From a checkpoint of a small transformer trained on Wikipedia.
Size: 12 heads of 64, MLP 3072 tanh GELU, 89.2M parameters.
Architecture: learned positions, tied embeddings.
Each number is 500 + 25 x the weight over the matrix's rms, rounded and kept within 0 to 999. Layers, rows and columns count from 0. Numbers have three digits each.

# up: layer 2 MLP up, 3072x768, rms 0.0295, rows 165-190, columns 720-767
# down: layer 2 MLP down (transposed), 3072x768, rms 0.0295, rows 165-190, columns 720-767
up165:559484505507524488463490532477483457541574509546531481531531506479528523464482541514479512467485494479510481560505507524509525507451540488516524
down165:529503560526502521495492510486531500491540517512488511494529505498544526495515574522503518506479485486509452503514419506528508521525493480479496
up166:550512458498471530494521522450483515496487507510527503491505498470523479469518531530502498477487493520516505497523493496499496530474492498473499
down166:513459501533549476525478481501488495513501497525511488490472501502481471513501507485516471501517566491461490504516464500473474496498482505484493
up167:450494448502492563483491500531493528503504495543486478517502514486520497489522504485515486465492488513542525520454494471540512497521468542468490
down167:516504544510481524532495490479514495504444509496471508478539520480480519507509530529450500459481533497453537543526459510491504468434445499487504
up168:440479500470491495461462509501509514502504494535503540492505495484515475493488507490486474494507529457526545483485502515512535496535500502478489
down168:518509541466530470533516483543499501497508497506488488488498514514466512485460479500520489513497427498505456512482455491508556472486489518531518
up169:503442479517495460513535501512508490448477521522493532490503497517498458451483514531497506489532442501497461497485484503491498519489484520547500
down169:498520468539511492514472445513504419487458454511536484533487537518489513502537559529497519518510481506487474495518508521498486476484515510540490
up170:464540506531514473499478485542502512494521533479473512457488453476503514494488489528504473446522490485478533490520495475490484517528508521491499
down170:498511540509501514513491442469476518508475450516537479489491486533473550499489493480491494523501508533518517512434474540492513499488523480528546
up171:532502446471449518509474493503469484539503479497500518491493479515517444516521475507506482514505470502510520523479517507493481496490489525508488
down171:518511522491527493478485516530528507477514505536505460489510537488473543508460477526501552495469449518486508517502495506499520525490523545514504
up172:503492522515507520498484561480507496459508511488477528475496498520530496504506508471511501494505512474532525499473496497554526486474535503495517
down172:499469481519489507474516492497475529496510490530487497484458503488481506470496483500497509536515500515509490539502513522460500514477528533507501
up173:506496498513488506456519509535495517481479511542502492518527461498519529476523526530460499526488458522500483505496484481444552526473516509507523
down173:467476426531495553529513502477561508503477477499537498470489519496475473512488529463461498517506492478513527523498494468465508495507495494489539
up174:501512476543473496504487453466540486490497471522517508491483472523540448530518487482483492507498505486515514514519519471527485511486492517496488
down174:524497502489515492491506480520501499461494533495449515510510465456502464462505525490495502482516502511482472482474490518429496559490487512515505
up175:486441465488518478506512505489460533491463490483500467491489477515518449445508486547556433508505503532511475504516455478543503503557491515472525
down175:507501516539498513490457511505477534490486546511477542468535508454460509510525481505463517494499460492503455507522551492498520470500467521506487
up176:452473548478543495529498505545498470519474473531507506487448506539488499465481520568488530529512452487496469520493520510513514471538482490516515
down176:475498514539469505503499482457509536463522522519501463484503502520490500512442534490473421478482497516535504530519519520502480470521485525505457
up177:491517512492453517542462494527550481470469542514503469474524520504509496533560491486483434534505522501480482492453493521531484476505501476545511
down177:479547493496483530540498482522490445552504454503476530471470542529464512480469494513519525482474487451507492485531474483553486522505493504488499
up178:508467461484496510518490489505462474493486536500519531504458442545533515476475537502483507529479530504471509471488495445443514541516535565507483
down178:502542531486443523541521536484498566472484506493530480529482545521463502529503530511499505489529510524494508518498508485517486529477486519470500
up179:515480546458526496489495471492455486515511511494497494504473518500444463501467495514519539493524482541531513505465525512488499475497512498490556
down179:488515502549515487502487511469514528480514477467515514468510495515480464509494482503508481504505496477524527495504522497506566492489476468471476
up180:513468537513505487487470521516557540492499492522490483502517484480461472511520531550490473501425511460480502485501504519519497492545485466471509
down180:495532519483511499522476440504528514500513521455500469467536487507515526497481458463526497522541460482513532544500459498479498520470491466483467
up181:482512452479527529511539517510493505519509523515511491492486466539506491498501501548484469479492459523475492521509517512498512498521462452473498
down181:534487523508486477474497487492509489524517523510472492519461488493486520521504492502542546463492517504482466502537501530539512489503508515552473
up182:524499509488501486546444506461496515484479470483505508491518489509513503522498524490503481488524509470510506502475489485501525547511486537483491
down182:468514504488469485463529472498494503502496493516502515523471448503509520487516512513525495530516471537504530500506500488516492459481514528507539
up183:512521501529486522530510558527527498489542510549488482529480514474508507469536486518497519528512514492495491507461459483493529517464495505506525
down183:480480485478503508516505512540472512531492496444482508455523501509471495529495483517505479512496486487516540485474505508512514499534473506490488
up184:530530478498497507521473526479523469534521518472497476497454519466490491515534454536474550497519457488464503520484495482503527501533477508545533
down184:465511486533492499486508509466526498519521512537466524487517519507476529450498464499489505480451515535488500509495481487483528481547499525505506
up185:503482439431535526463500515479486532525524505476462513492507517515500476521539518463530498497515533504494489506509484487517501480505466512551501
down185:489527502461478499497501480524514522449490503503482458477519494471533500531467495538510502447529509546486503514500524540504496454509518496476533
up186:506500530530509484517497513505498476503481533451469504479498485471463488504500489516482537482484496508542512509516520500484474491459497513502532
down186:475516493493515464495526513480444472491498512513514508492511496509521499512497510489485500483472512515478487542494489505472471454491513501479516
up187:467480488478523482534553460487493526510483491463470538510513472480530507538492468487479526491473475498502501473467495459544487519469452536496496
down187:490545522492535505496583475501491461532479480501491479513519521490527466489490508524507504520475498476500489478511436511509515516504509518554489
up188:513477488541500534524519522519502529483457510551472545519516508503546484496531473521532458492486468490551488481495514532527540514537477545446538
down188:489515531481502472499485503502522477541506522519508491478532443513473518552491520517490506534506488521531496514514520504460485524509518526516470
up189:559466481533518503490522518477504503515478566473521494488490472495529501528503531487463455498507509478512497474493502541500461505537498512499469
down189:514483532473448518518481445495507479492539508487452454517525540476500519495511491501522528521479494500546508505518500505536438493545485437463494
up190:480516472476521515491489508509478472537457522500467554501534499497519488498557495485519475465494468455503498460476495546507501497481559489501503
down190:474544484503572483454571480494495478481526516478546485470460503504493494528501548516497514485533512496512554523466484498459530484519527548493504